Each number is 128 + 24 x the weight over its row's rms, rounded and kept within 0 to 255. Layers, rows and columns count from 0. Numbers have three digits each. The size before them is the row's rms in percent of the matrix's.

# layer 2 attention value, 768x768, rms 0.0585, rows 123-195, columns 192-383
089:152130122091145153104079143145133127125114181156085102104122129109071123127114117140154152151106136135124149158135140067135105106137116078125160101122104124118124114117125111171145098101153131146088150085101166112127116142149135114129163079170067112125108141121123134123136156106083168125168129155121115136158134117126123118140130149124097175125108130113136139131112149102108123080075158139116136105151176129109153182193145138134131144130138112173129124103152094131157095106117152157114096127154126137125142157102139119104116093117174147114115140125151081113124124076107105096
091:129111124142127134121117080111136125079138138099165174149169120124134070161105113155161120149153087117144116158061116118123114120106112095092145125130111109148141151126123116176119121144155120116112148144114115142131135133168169141141093129116117153174138123179107148126136115111155116155129092145145157141174132167138131142140149117110165109134108138110152115108131149114110151105108142138117164130169143073136127165144069164125081177145128128144082082110100093092105114096123130107097098101119162125121155151118163131127122141103128149173161143140120154156102109088184085143
090:135157124161116104122150130096163136152135112111135108124158146116115093149154110187121145159091096180135125120111114126119097144114109089156140108151168136141131129156128111108114135125144136075159120174187132170121134122144118132154124099092147182149112124075108079127173133109144139109107172174139140081175163143129153080137107154138144124104116169173109114150085135107141106097109120149112146105140100091152104117103142139140120148059156120118130136138161112132142135113123129137084098121107140129162124140131153120099115144144104113157126148133097166130116120133083128121
094:158119091145119152143143136140119135143131153133136126129190146126095115085103089134113141137139141131096116127149107120112129122110058114073160158120161161120122092135147144141123138114098141131122120133150137146120108097080116130172106136146118165094145152134148113111097118143135088107146171107147134140128150129129118127125151173109135194131112134163110128140140157169132133133182137120099166149126120135094126131142130142140149095158142097157119110140124130070120093131096135122119156113115109120119126104069136125120126132139145178146118121101159132146146123115125124139
094:152169093125123189089127145129131103082138166166151144090160170130107121132087138150131125109144096124113185135134093163115154135090153118100090123138155140144162165156123156138109147147107113133155106150071140080064113163133113093151125152120119135100133127108134117101129086123125144133129140149140106165113167143149133160138130188134111133129132123125159138121123157117117118120120136145087134125148113120100124146140136163125153120106109108129133167144113143148136084119132134151113124110110147127166118116070159144150073150169087133092173183145136143150136140098123130118
095:095163135145088104133120117104137134118119171154095095153132131084137144183150169116134101137115121086150166105152149127107091119164118151118131080141135136138095126111126104103160139104082091123140113073114108155109141121126148133169146123117130114154101150106105100138119134144147090110134145124175088132124110159109117135150122129106124094107113171111107151142130127165144095121107075138095139180185159080125141137128129115140062118177131111151128124113152107090113171103114157106105146129114140117135095072100125147111130169129127139153118110122139127158110103131114123125
091:144133115109141105152125142146136098130116142144122164121117095183114100146189128139120094179135142152137124116123115186151108128079142120104149117095145127148130113135118134151088136131122119109139143122132188093112153131144109128162127140139129094096123093094179160100120114084167123114125062107127122130127176123140097131104139122112129125073056128090111107138116132097099175105099135124152144130114142142113106164147127127167182116142142138172133135149101150126129153116143135124092154095095150147107142134117106094133133121090114178138136121146153088132101114140133118168
101:117145104110113145129134095152178130147089123116154147124124092096143088128141097116103123127161117147120099103102172104163111107088175157105124152122087118122116109150121097168151100109156144098123115126142151150146103140101148134150159107128166105130144147122167119154142115143127158128148132134098128111120107094173099126145104134160144105146174137116114141121117106121114142079134152168107149113150117090131151133158160108143096113126137144133134108120120128096132126108140144117124098145111169147126137098137132145132108108076143108126074139119155143134106179132084146111
100:113169114125153060115128134083115147157096142142156133161102061129111109116108110131093124122131122146129160126120127115117090143119109159136142100143131078166146142169103131138115125103061126180137155090111107093121110150114171118129102143093169164102091113159144113133156129100107126110106159109146157137137140139121145118156135097141167125102132156095126133124108129150127075144154142103131086153128099147120111124098120133108125136143138136112141184098136098169152143104167156111148156161098084137113147157151102130129129104114147094143157155126151119154169142107114161091
100:082132148129126153150134124119159137136144123109132137126128107146163163144109126132083138148095159088108108153127139154175129140121105153090151134114159102106083138139126095147124101144119074168100096061129166119160092167109110126105133125160138099110117129148156150138110161140117158162098111111109119122126138136128126181148150137188146123151119110144122144110102071108103084121113129151158095126144102134170113105128127160125101109117111111149097118141098151136100121129109118103106155141156164094105108104124168118136110132163107123159119120136148133135139176126110102128
100:132159082123121164196088113125125152080097123116138084146143118144115121131135166148130143103149170155104150141154137123121137136109084131132101153130133146120117134117085097099116129092123141179104121092126158104101141137108129148134143141139131125134151147138140116158108131137100078109120155148086155114113080133140138123162092158143120098142109110132140083098106149112140107110106100136115160173147158139119119132140125178125162102145178152131147167156119122095131123135131155118120106145121126126157139119141119097134154196110149119144126181143154096169124127158132143129
102:122151105113083132177135123102106147140141140108144112123085137113116122096134129145101174176131125144140125083114122165062107145197120132150105194139101106145154156107112109156125125127141115111144143129120137146111159175113126147138049077142091083088116158163145091166172074119132157113134157114135153134101156123137137115156119130124132130125059114145143109160159162104147118121150118116122080150136137118075107116089156172168112157144124091133124158172157118127107088116121115113114151150120132120112129123103129128134104160140115108145134087105120107117147153149117103119
096:157112101162134093146150068118159124126137132140123135107152138119135148115103146129130155152135126159109123114105126105111130096099108144158114125141103127125165162154144123100108140112118128143133120117117175080153108169115165147136125084148138136153149121138075098154138114139126164155090145124111124135082112131124164151070097098145152156115126098115159122097148108114147134165109099117150108099149111146118153117176127117128099155146156110134122156159119068143174121153168150135151118117086151142116127125120109105129130126097120155102090104133111121097205175117130109147
097:130135120135117107114109100108164113161138105099151135097140084119148134087133113110098159127157134101119153184106116142167141115167149152108112120105168119145145138180139128112100125149120154099111177102079142112136089123131097147133104130108150098116155142119129088096103136155106133112071134110131147164107116114116164137102113131128150133132136115130121131098150197138113119097095135072094089083085128133079154157162111089147154149132150076119091125158139170136117119106140104156123131113133124097165125132148093108176154098093134122119173101125132086118147120073136135121
097:145111082141122145101129101173156145131124160160132153168099151146094133153140177152121144106162118204157128076140112178117142169149108072134091117136120118081088116134115140115093117111126176150145136118112159156129104150134116106161118163163136133120137127103121153114174121140133129127123157111136091129143132130134123124105142133123117142108120118127141131136119129145125112158129083104097135127155132142132108099124123183156128152112066134119118139110121112087090125136142107074113111136145119100180116131102085128153118143105112135098149139109145089150132137125107139098
099:100160121135090103095090099092138105088144169136114133119133114115168135136169106118093097110113087114136149126120175111164116134125163096120129133142162122142144108124131123088169131113148111147161090191114145133095133146093110123113124115135141088188152137144148155095118166112188146141151135123091139124135131079136140126109132123134090123128146109112132112123128091132135104175136161103113105157109134102132156084162132120130091142103132107116139119151119108124129141143126142163128108115145136124104144181119131102151126164150098152134158134149125132138116159084123124128
094:128143115158097140136116144121149125136110123147134120121119196132134158127108125134146156152099134145074116083130178147108091105133133140094114112138073186107094098153139139110123137123113112137148126173126151105119126163106093086113125170122126134134103118145112121094118137125144089075159129103157116117133127132168106114090105110118150128152122156106119141131132099147111153146109113123120083104149120116113097126168137092124121074104130118139165139140108137114109132149157134166131142151080189141107090123127116126063178154148129112128128123117159095110128140124176133133
099:133182145116160130161137118148142133133089140125144093152145161197117138142144174095140174102116137104124142113117124154139109105135088104125109139137147160152089134120125112127114102176096160161131121135115145131115165095130152163137147139099135124162117097153114151153113108149152141124157096100121126133153124132120136143108145108142180115097133119083137158110138082173137120094149170153126121127129115114098145116118131126085128109135129153146149103128102091151110113088135141083119098158127140135079146101201084110106110126122081123134111096080126137097127178150131131114
097:134120109135098182077108114096170112095161135112071128143103108140123115104127121119140118116136141155116119187140089157135147100125059082125118109147139128127142146196124098121102117180114150182120093138110104089109087098159141110154146109157176095128127124154120115131147113090112145156139152161103139151111142133122132106133129133182135135139111182145090124116122118135136119111102131161136117119075103169154158141129129131142075142137115147128130125125106126129127150164147117108127179114113135153107124139124067171125135095138147124127114115124135125191110166149139162111
099:138103136082101122112115156129111127127153149119139129119129119125168114129094097089112107113141130159158160104133161128161125107120122140081111120145093120142174115148176087148138095128120075100156159131113153078138094101129173118123169148172118143155103148126154115179085102151143118097109141146174111115087128104154118141128149122096142146147115142143136121105154093180149124088096114125154102134120094149131135167097102127210090134100166113151119172138150132111115125088083148138086139131130131136122165082146120116157126121076146080169171165164156121122085157143109169128
099:134140125103096133142131145143154155130112098170099098090126137156143124091152123106099153109092102144116136125111095145168147088101155121106147134138102130181097107111139101171125135141135120137109111153118101104129063123145140097118154072148110135114123135101126166133150127158112142132153161145148139127129109148115123124101141115148087147102147109118097117094096168118114162111118084124153083103186132067116119118118127082107151131162076123147182134092158149119098098075126138148137131153127132126152124110102174100152154149177096142121123130157106165133149086179128139147
102:120118140115116087153125132121073136110117141085146115131100138069128138098116136133155117114139142133158175088129104157118120135115103116068116145110149189157107154115106140109101138097063114107120130171126125145164098135147069130125130130136168126143101166153154082163154127163101101101107124138136125147113115114090090123122133104108130170108135120123140112107116124123159122117089190121117116140163131108141103080154150106155162118157098134112098148074116144111115146112108179117100118134114115097175141111136119121074152119107103113157136135074119137160127155105074066096
101:146156150143098140097164129144080118154125128173122136185149121131112117147090129105115137114144110147116125147134137126107139141087136082112154113173115120104138106088130117120140105119103116132086098133133117128099151101128110137104100162112116148115111124095069158140142127128194153108131159137104084116145106122119137145134112130115124097137128090141138125129108085082158134139119143111105120104114138084116091149137122139110150113107148107157102148124138095150160099118117138153137137120108123105091123131100176095150120156117174076088156188120104137128079127133143141116
104:098133133118126148084148115116135131115145122108095113107134140095105124123124131099086163122183176124135128095102138121122117073077159073091146138194145133122120160149118169127130153149181091134133133123083159121083118136155149143080115080139140119134154163102141144130127161128108175120139109128164072107102093139133130105147148118116123092125153133149165178133150135119119154152114152122133113077182195187138113113125146095124109148117128116131118104087141173147150126163133122171143126134110133150126120123084112112151142093059169131127175119137111119105130158115126167145
097:164135091121128115158103071138155121126117111129124098141135160124138120124180162160125099155128117166123143088101123098141126100099117113168102131121128107129141059127123118105132110140143121163119124132099146168108167140125153106107151120151113164108128146106128180155130135156127121127096167141129139136113104140117105131142140130158190075144084085095167115132154141132160122073108105109091154151144139161137138095155146119108131122138162144148159097150152077096155140147176126137118144179153138111111135156152100124108133149122151164112135141144149148114146158122128142158
100:142153119083089124138107103162131116110088143166090095119132132123120139171120136142114107122125128128144125128121106088153110148122160155143133128124131132166147108104117131137103115167135141173113118038111136170183119134122132133122130124128177157117122104124136140111124132088127148118109151148107108156115107132123155127138136123140161084072112139095178112129158114144107162113136107114119134108091129106135115103160140159126136114087136092147114122157129112122160147157129130115105148139127119136121174137121084142119138129117144135155089110145108135130144119129165145087
101:085151118110151134108090117142085114152102162148133115131124157134137121111118110119107126153175104122110141147127114114139126146120182159120094104128103115105149138155096124118140118148115162136121157123137147110110137123147118135156157152116130087141162146108113137162150166113129159139111146105122116124144165100151103160096105174116130111181181164150122108100069146143079095175147190091109107108091131151136137142112179139089100156133159122175155157142127110143120114164171097114166097113143099117158093151125142141122128158160143112134163121113184165131140126099141137185
097:120106129089138150144167110115146130142117117120121060121089138124171122145141116110110154130127105109133147154150111113132120147138167122102172144124137151121122145126122159128112090154120133104165143133151131107179148110072095154094126098150093090103138133129073184119169135129088111101102141168149149140129132170121113075107104092181131110134122152157129135103132171153134179141123114145105129143157136141115088133130111102162151133157118170110143090165177125114131128101105108127111117163160150116216122129136154106170156131108151121145106166141154160127106133116106166118
101:153187129108159140076155112121162157135124129123120131106083202142107136097139129095159180147121159140075151133101136189120143128124131121161140089137125117120149145139121158086151135167182053139049147121121123158160109128117104159125110186134107143122140156116115159139106130128152120129130099098126095115112103111100128130167130122159121150126112089117128138130160138144166143163146126125119103139144118180088155123093153176114097159107195126132120156120099139125135150073126132171097154088131084120160150104142097122130074105101122143107145142096119147105115127163107123127
100:090098141156120107173105162103123125124144150077078114129120134126221102115079096131137147107155146075179142143122102172127069151132151112131111129168131124119159120097134135102141121117138076122160136128155122131125098130141127130117149134125146154112147112126184139121128107124138143135122102121109126154096115148148117132148099113104134149120113160192126090139118107133143108153139167133136106074109092124139124108116087117137146128110175130138154166120151159122147101122152109104102154123130145126137150101150160163125095127131132162080114133160146120110123093110100116125
098:135111111103096152088119171107165197112140135108109109103156147097144107141184090166145155142128129135145107090158102162138116138071126165165126137146141104100097130144155161198123142140160136123102128128147158146157119120110125137148145154110097136127146178110115152100088134096111138121088079106090067117136180166148131139167129091120109119104101156139165111134162160133134148117085117160121147120178147098115117076163123136090105109131133122114127115151118105143112143146157173118107092149164100123148157122160114159129114145096131145118120138138135124157160173094043107092
096:137142131107138126142144144104178130116112115120150142113093139177146126103141143135134094141130116139126129100125099153105146102106088116106128084149129154124107108116124109157170079135134144138159118138140094160152112106128119125144132176112109160151134118135095126111141140164119163117136104108121184139142125131158123140102167084133129119090174149151102129164165138124146094138146127145123126103129134145128126136119147170131156168150074119112116117129110178145161144170148142078164131123132154138154142128131106125120173132154135122143081144148116156158119164110114089081
103:124099106124140153174104127133144120130142134142121148123143139111134125131099128140098153117156159137116108138125134138152123148129187146131106150153142148129104103139070136136130157139168124163070161109144123152175121127130179145092087157143119088159144145121141118161136117126086130124147155146097107118145127126112143112118153109068099121133099162107125135171136134140117137140116172162129120138119145096080128075102104147117142130122146163147148087092142148159125163118064154126017126127123127127160157103129105109123169096135125154151089125159122147155127109151104129114
102:123127118137080109114143156140123137104104117112143141122170169139157121118189133148130121189200088146128104142136083091128120095147109138115163156119161120118082145119102181158119118121151110119116162114135149165101100105098154098157151131119147156102108138139096124145170128140132103139069099147108112135138109137138117112146140089114180154083145143138132113150054123165156109112142111124156167107125060136110129125126142161135139166145160093164083216110106134124151153169153081124088098133119115124154158096143113098120127095129152126106122156147179123100150117137110123100
098:066114091119116139147137113110125119126127142130093090113100092118110163104162139157096148134140060146136129111142122102124088096126134127121122115111123106136091127090120114118153098136092130126161161117135124108125132088170120107135141134121137142121083131154158127135133130146164145154143136153137079130100146118126116113098127138172156079131127097145115127116090147116143116147088112138079121139094163112153117132151100138112085115065160136098149150102101125145140168095118094116113121144104106135116118108123118175111110117150170144113144114140142144134176113139124120158
099:162106124164119151142088177161116144153099114117107187119139119129123131120126126123078197152154110099135110133117113114127139114152107136124116195118141129112100113127153143120100134128105120136119133173121128148106128125154142097156142130176135131113122166086124185104138127122170118112151101133083128136150131086095128139128145139132124107127149148116163155088106133121099070130110123139165113136135138158151156130180124148136115094087100132146124142136119142046175152149132147115106127144134083094166120105119122087138121140159137153145152124077149103128146146082127120133
102:151124098120167069123124118148140111095118134152131150116105072075129144142139144133142124154100114126151150119112120153140154095103117138152112142131164121128088112112149125121123144171131162121192135118139083145045158113132106090144139137101134121147158108131139178107098124131134163110148118117135155132150153096112120135140110128149161140129139127152136147169136097109121167095123113141126133139146115144175112122120088112131078088136138126142111139123110139136114119113142144153120157093168120114120121126173109090106095126094101149122147145121159126128154152145159095143
098:138150108102098092107127132124116127100129098154123120115142080119154137159143128128162102176125094159179156128065094096117148114146131119109135112128103129095175160066159074124110164109130160133117132108145137150109129123120123154151081112145147092094123094116145144102134129127155112117122110161133107138106156120138099129100113123142109149143118148114118096128116145140108131108159152120128142129156089144121152161135108112135165141159071138137141124094124112174102074093117131129107123137180142173116096117105114157119105132111141135098153127101159121125124147137120139099
097:134164158123139139119158127108145145099076157097170107101148122098152110096114198117103174104101134115115125091118144114158141177083144111146110079130124086163146154124132137143117101093084116102117129162147138084116148114139134154075133128122113137144150102133123097133122144102120090102143129145094117090193076145113125122130128137105116121103102131157143095169089113128118122107124102165108083132135145151136089112148128129144109125124176141122091123118159154127192132127109160154124118112149117159123123144135123112149091136141178103154083109088174129091144100062141128162
098:109140140116108115141108167122102188132106150111111139187124134131126116122115133160145102139120128072158127112139129123115092120137081161119140156119093135109113133132098141127121110148151085112205144144158118160130149137103084121159127144114153096098123160163140111153125185130087120129141118115131151140120167152119105099104137147136149140171109102147146118159154158124089136136132161118122094150146108087131106143108155152072111130163099138160180161149120104101144155109114148085157139116139114124133154101114112088157131118103070120119162147094099100153090147138123131093
101:110141141120096119127105161146136143121114121120098128134125121107166098097106128101136103124129114139122110145133142094090102091124157086109162114132103112129127129113122192148118146126081095125157148185170138174146089144093125113163086166138135143143128101143170154053132125106117118099155118124088107146115105084114120139134131121104138157124140123147111108193151115147120094118080097103125141113057068171185121132118143129140141165136123148136120128143132122128099149155149136139155096099138097149116098090154144097126131137123109133121136107142119112154122142110113121128
102:193111134150137090127149124150158140120102137126102145092137161133104133115163178133135155102098139141139179094160137120132124126141130064123131130145146152110152178164140085173164120118086091157103119141123158165109110133112117109109111115127143152165120095140103127144097119118134153117127112137094151168139174140133123150138135120103134146139152120098146108103060129120092170119095068092122141095169111147160124155090153118142122098124133112140109126138112125177146139090140121130110146131098173095142112112115156159169122104140150122130149106081118132111103141141129059177
097:096170109108129158111146116083111156134121132104145181134135112126147119130141096150184130104162109179111189138088134090151088126162144119121130130158161103105126141114123153074131144133144114114106144121157114075174158087150175140111136142121113139095113114143171136160112057167117132153089081094140140152098165120136103114141107083116148117164152127094123148140153148144097133167153174100078149124159112178152113079107113179149132173096146127139124158135128117085107167119128132094127117121149146143151105116133164148143148137136155104128143142139160108104133134128128164131
099:131145136142134075190118146112130131116144093097138115117104162094123150152143137163087114199085131122111129127130106132134122060172156114100119110162101150110166130105106135102140149125139121138102122112151154111124152125168117098095171130134104124151146115098139176123124113129147123172129133125152117119122116128150119161119131180137150145102154135143161168121139162121096144157108160084126114168148144132144126131126162074132137160127115114136168094076104078154137120151079131138126094157120117158097087135107130123110088144114132113138111107166122114164099117091149140116
098:113118172139132105111142088161087095151104105095124125158118111102143061144110124147134087087143085114094069152131122159135136130097094128146107174143165136157185107133099161168149118155137186137117140118107075105159131139158116116130113119153134115115157156092115165089128138146133108136116105149103099143099110085124160109117155097126102145103121148121133150063132110116142145116147105118097124148109083146133103135123129133165118126167167125157131122146121132129136144128094104117143146110121059135164140156128100159093124121124105110146147134108150155128112128144093105108
098:172103136135108150140130139140148159175132164109120175150132159129138112143153134154046110122117098110127148115130143151120088101100164102085109131160172135115144092207133127143124099143077141137128115131117145109161122149115158188127122167165108087121137094154112105158104170131126119123141085173152114116119105140104112132140136128142147163121209134089098128110164156109112107105124172127163157112141103071149126139164131098140094144100125128115169123133132084126158157115116137138138160146105141199162126120164113135119144082116165139138094134132123119139156112131089131139
099:140099144163162144126089093120090141072141130137121101133077097136117157141119172134155125149136146127121127149156095073135146156097169114103135134137129167144161148141114150108155136116139109150081129137112159187087154116128142074187172095124074116129110166132142140152143126131117182142142131131120134135158140137114158146177118151159130100084137123108102143129152107133133119112156189116140161099140171102097121129185118167150107128146101129080163153131099133148123137139128104142159152110151113145103145111138125141104131156091148112165116102154123152134114131118117172083
100:109119152110134104123150154109107144151152086118115126131090147124099154108091157096102135096104144124110141120116164082131105084128125088163177154140122081146106144157150084158119111131121118174104096120109129113129141122126125107125119126148235104162102115104096110134148177173149152149137145138105145119098164149139135148149117154115131110125150116157154138089131079117097158138067103152110151143145138150174112116100085146098136123141141126114151160163110124117088144096123118120148159132178132097129119141152095143110106124114167159160141159155132104090173127125168125135
101:082119124097120104147125153157098155096128141114096146131124159126116140152127105192088100165113166067116169109158058135134115129142125151145154113130154129099121148127136123134113109153145147155152139139102120108132186141138109140137093123139089129124134144164138139127142144115158123122105121163144118155077177117155125132116078127106142174165138074183117095143110130171137114150093206154160113110146113118142190156095117129107165165059130149112090124130141101121114190124181165117149168154135144102137111107158124064154138171126150137103127105123134126162108124101104145105
098:118127111126110173132077127162103134096132162155141119141131118132196133112135171178143114154089159113154130157131119105118124140129149138110118113104115082113099128115112100121134160129143111105132096122104154088138104203118114155146132127093138161131138178137139143133149116155131101054127129060134129105121145123124121132105167134118127141142133133115097105171144114179077142098145131125173148122118144062119132121110141137113146078128124132110129133112100119142131157131113170130196126142136093130127171156142170138121121131087136116099107123139084140101164125128119136129
100:098153145123125072096166106122119147154111127133128131117108109134102126121139087100110130142141151163146111122142116126121148144126126137126124140104101160083116111134131108147130080134146175080159121131154158137137144196121144068118135106139142091150130116124126094104147138123097121138133052113138153097144093139149133123067125146122131104109103102148129156127148152140131162096116137145148150130111132112130145101113109104156190132102087130097104132164126179078199112077156135108151130139123083099143086146141117149171150136098115130138171120113131093146152088123170152116
102:136070127139145146120115096085121149123113083130150110145130096137128110113143184126149149099123100129135118160123140137187098097117128133125133128142142137142116085138157131106117127148085124194147134157120112129140142132144108095153153141132128166139127150125156092114111134066144134113123132135149150120101138152094109121133142140143168120165121128122144134123121148119117108174127122186145122139117155130130114132143139122125122107082138141074114148161115128165102120139080133127136109133100113128142121128116102094168172098131148163152146130109129152097147151159112130085
102:087120204122146114146123139147158123158156120120086098113108173107116141127132132117142166091179167118118141114144121093140125123122138153125108104130128125143117131116114159161103133125113119158133116087127110146130086094121133125139104145123128115152143155134108078095128146071127099121111104157144152090115134113127138149138134094157091137138155142116080154109125198151160117164080147140141151133136127097127167105153114149165092146127139117064128103114163132093133159124174120112172128126157114120172127140121136148082125165115128156128111147141148085102071133106071132127
093:136113136108132148122077127121142134105179123108142104132111149128142119119134112152142180127150139138102107116128111156147111113144116139177126104150120132131158150140127143123098142141096112165147142157128102109170124086117146130154108125103157157099202125122151122148126082150112151164110149126151123095133129128136132116144131094173118086133184108170100121154090090104095140144103136124140092119162140107141109084148111144102151143086154131135148107133104128162143148151138105127156108157090087126155150099123172118109118095109106097097078103116149106098131120137160088098
103:090100125112106078147155122116146116186160165107139154096110135115157120137102119125145114139135125084169182077128125128129152094122155170128129130108111122138118190117129145113146125140196167092095148080132118152142155139160129113094128098151123140132147144124147115089118131102156144102128093148164191136160129080133072132106118100120138144142129091107161107113147162125122089114113136138157119135140126123149142121134169142126110101105099142126143145132116129115113089116115165163142113119141134138107134127119124147140136061122134093132113123144150113181146134126073121117
100:139134122120163137155105119113139120143112141112107118117145130183117115159137083139161136114115179124095080140141109141097109151098127103126130108147101107130156141086133115113120115137134100130126111093046151113147100091131156162148104188115132141184144109153153146148126148115122137134096158155104147103138121162113144123112135088172220123097132143123136099121128107126184127120121123107150115095163155141149136124131162116137081149135134108133102143149158174171136087155098153111091160117095139144165160108103123150095126160084137174104145094096145150121102123133088126112
104:117147104072129131089097114154169150162116119141105138104107136106099106127157099151104105124103161151081125157139126170098163122076099134101078135118162159155086119139120135106095155148155103172116128103083116091110136114143156119126138126121166154115154064106098092136178134131144153098132114154127125117078128082147102106144111111155123136106139148116126146173140127189095134123130123090147175118152137138148127146095123153153130128145087122119143168157082094136137110156082111109137129108095079122142134151126133150098148093141154128166139104159163143137118133159110101179
093:117128118145112148104142132106122107099075134160139158123118122129059114086157163147134113120169140132115106076069059120124123125134112124126117114126105051185152147177087162137126135113143153131120111099116131128128128135141095094096131128140101106111138156139133123121096085105146127149119125113156136153088077129105133162187118091096104063147106089142098101135098147106121145149122154166187146153152152152135113141139146094129118152145153114102112148102109123164103156136126082176155134098127096122163134173156115133131134120135093111130155125117153108178150118097075103215
094:088101141108175140120137153137138121111097161192084157146090100118166086127106090096124166096096115117129097128107127117149094095100149166145142152105156198124093155124095105150124123111085126064119106143123133125141068074079161133123095155111140101102107107125088153080160092140116107081093102117121136109096114129123162109134132112172153138110112158152149137116113164138126120134158135134130149127112137169109069132147106143167140137145119096141153158127129058096089121078088117114136141150120127125123134094146117098118130095138123152113127149127080133097151168112107105103
099:117098114127119160134154136145101136109121128118129151138103125137116107104141095113120092135167118162108118162105148091120138142181123134157158116125129144122089132138138122155084125118122136154141144128151161103147146128141139115092155121130143104091152150156107152140114166113080153108152114137135124154101119112147075126127128141122112167150085122161160136093107158133187136130105118155131142131162110117157139064115154112125163114134120149129117159113104128130143171147103136134140119123095130081082135140165146131105106133121092136137144134139147160177121195106116114118
098:115114089117151084095047150092127159146124140109162172134129124121133141090093084130123102154135130095100107148117119125090100121145110163124109181134128101150138136132107138157138156136169116133139169144107111150126138153126123092137150135099139083136150108174113085145107142160122148124160141164184147156115105104146131163106147118127164156146119101152114113114093108159104122160118153148142097133097179099131088160125170159074150113124138116121139093109123148113131121129131086154123141116131139158119136161110142123141109137141122100115131155157087118142150123091124152127
095:119104151138151130129135154098093142151116129119164088125112132134176109116120137099148095125140182092093122096145150140124101114126098156160113182125154140135103087102111103131123130117070150138115118077100121126129128102115164093124143124133162111136118144083121123159102141166123140138091138159161091144143155095152121132167127106161134094114125154121115130156102030106176159124157158108132118195079143156137147114153105121104133148154126142144152146134093125153112112151119127117132117117112136155091143109127130142142133121154142100137123151134147084100097114143177141200
100:130134110140160119113123110100124105148114118138107122122132142141103104099108122078136157092107164113135111130125143132077133145166096154163157128118153141129103149124132110122164145121103131141153163095133208117171130122129125136124148094152132065123146148091086123133124127109139163126136146146161126104135104143134148134145122113128117110153137138135172106123108167181105153131135073122063139131101123098122128095127120128135135157129077146121152089139181160123110165122124115139150108090138135153129068114116145131147130123133091152108124114129119127157115122129150140121
101:163133092131116084130119141155113097149109084140120126146126138101143114129107110116141137140110166112154173118135170161168130119106106159125138103124116119133116109107140138074130159122108136107184122132117118150157134104118141119152093132146145148147120147112118141109106127121128130129113127134122117136161139141111110165147125138156146127106105108130133112137119089153119128123120145166102162155078125125144131142078124169123118141113146154105143142154154138136185135145149117135107154090156139150139102171122114130126130114090124152160128155140123118092123112137162138110
097:080149131123141142130120126158128126113132128118124106100147110093122135157131145129147104095150087134113125132131133107129137142137126096076116135124134134129120159181163104117111145124109108127109088098144157125066135114063097103105131138087107139143122106096203141138102156117136129151121137102126119118094143125130105159124139123110106131128119127130092184137115059103127144130145148143092091143120149079130152087126086126116135119153121135173146160119138132128157130144126114100124163155073173134099132131146135104105103164104134165135096140116130151136170119188106082167
098:121119105133139148121125103124163084147143106129127153105142161106123082146107081168097136147166110180146157117102068140157140097123133131113149116137144108119163136148087118187107142156137150116119153136112127121125087158126124119114107102118156146113153129163132106119159121126110167126107168148159074108079146107119140132129108112130107071100132107155118125123121130167130149115121099112125109129147138151158085205120134121131095138160146085098115101097132162142131102111137110092117126118098097151114143105119117144157145103106142113111108095158115120120117139135144080118
097:148101157156140166109124134171178166092122099134111118096130120123154109152126170105113133150134110155168124173075137149160180091096147126101151144112132160106152130104127147119154140121140138132117125163144124100147132159081101145101124144112091142123119116114139119126136107159123100137132123089157110155136162115134148103138114151122122160126151116108098145112127135112123127140111135104117104083117143132149142117132162118127127098114116106116149111121129119128123112082150160106133098159137112135123142108146139161163153154139126174161110149123145149141143134112110116165
102:103131132174133126123177109162140104114141072133108102137083144132160091147156180141117063158150080110139194132122082096101122136140143139140124161124120153139112103115156123123112141110126153154151117098118153126132144123127147110087132142159112165138140077155115121141117135067103151156161158139104159132075093110129148119146129152129137173160128141186152130075100184092146118140101114114095147160139149105138120136161151129156115123145166094162156150118140137134089130092138147097112156108117126148132108133110138114100114136125114151128140128137089125087101119124064148077
103:153130158141120148122136154134155097151137144122113132122116136156111084139104140091139092123096123099094138132113130109116085153101116161093117141165067124114134124131132074146088117075119126165122144131120135113109140126138102132121152163110150115122121118145121123135118142094095144146117153128074127161131143113102107127127147165133090094139099094079127193118106121191089145109087137163148129168126119070153159084105128140118123137119101117159150118103127113184134145124149122126121148102132171131142126109124148117144089071113143133144127125169123129125162118131113123138
120:097098137176157096130128159096086137165167155115145141101124151161103080126162148136133134155153141127102138115084106148112109122187103119157147151112142111138162130120144132125130138122170146088119142162179105162102149099149149122141090105149140118109146118160158117161105102091113114146137183097119135113088087170109129146174094163133127156142147092137113099123127106147111134134129125139130122155110158100147096144135125117114094139140140214148144123169093145152138161148099164123158099133119143081126166138109053180154136108112176130147114150108133155099130134093127138072
119:146080119111082118123141107132142055095131147117158136099129132110121129141061129132154115180102144182131110130144122120147134135114095146117170135143128107092150122152165114104120137133092118088081095166154122140076110167133158105135136082169172091116113098159114173153127148117131172124127106175117120125097121158114127124118168166136162160123131132116135116128141138120136105120168117138137123129148134117095151129150107132127129117111118136124130117135123145126149113130166150144124096132123164128152139129176116110172161122122128115120121135149133110123115166135139159160
121:102063142091091158085122144145119132174080129113103146170138152121105134119100151120138135117142114119125110153113116104113108131098096162116144109135111129151160129133113113165146145131160156117154077129157144148156136134130123167071138128114141156152128136119147143117138174169131105138174112130103127142117148085140127192134122153144149137117150078080128133154138113161117119148088096135119129120135126147154125152139111143117104116131081135158130141112169162141125130135152141114140103122113112095145144137104134109146091133111149110167156116166137127132103105132119125134
118:164161183125132096144135127097099184139103130151139116096133138163119118112149137114119155128096115104132161163142114112140130144131102143105147158140130124158113147161142140174152100092147138147108151140162120176099132135155143166132091095114093090091183102111151115136122115125152157167118174156136182129157165169098074154121105172119076122132140137068124105146140133081106087146143145140124111111169101139141142132098141116150142125103096123133118107123149137108133121116102122139119074098066140154129147128166118125122133147112102119114111132120148125143111157102096127149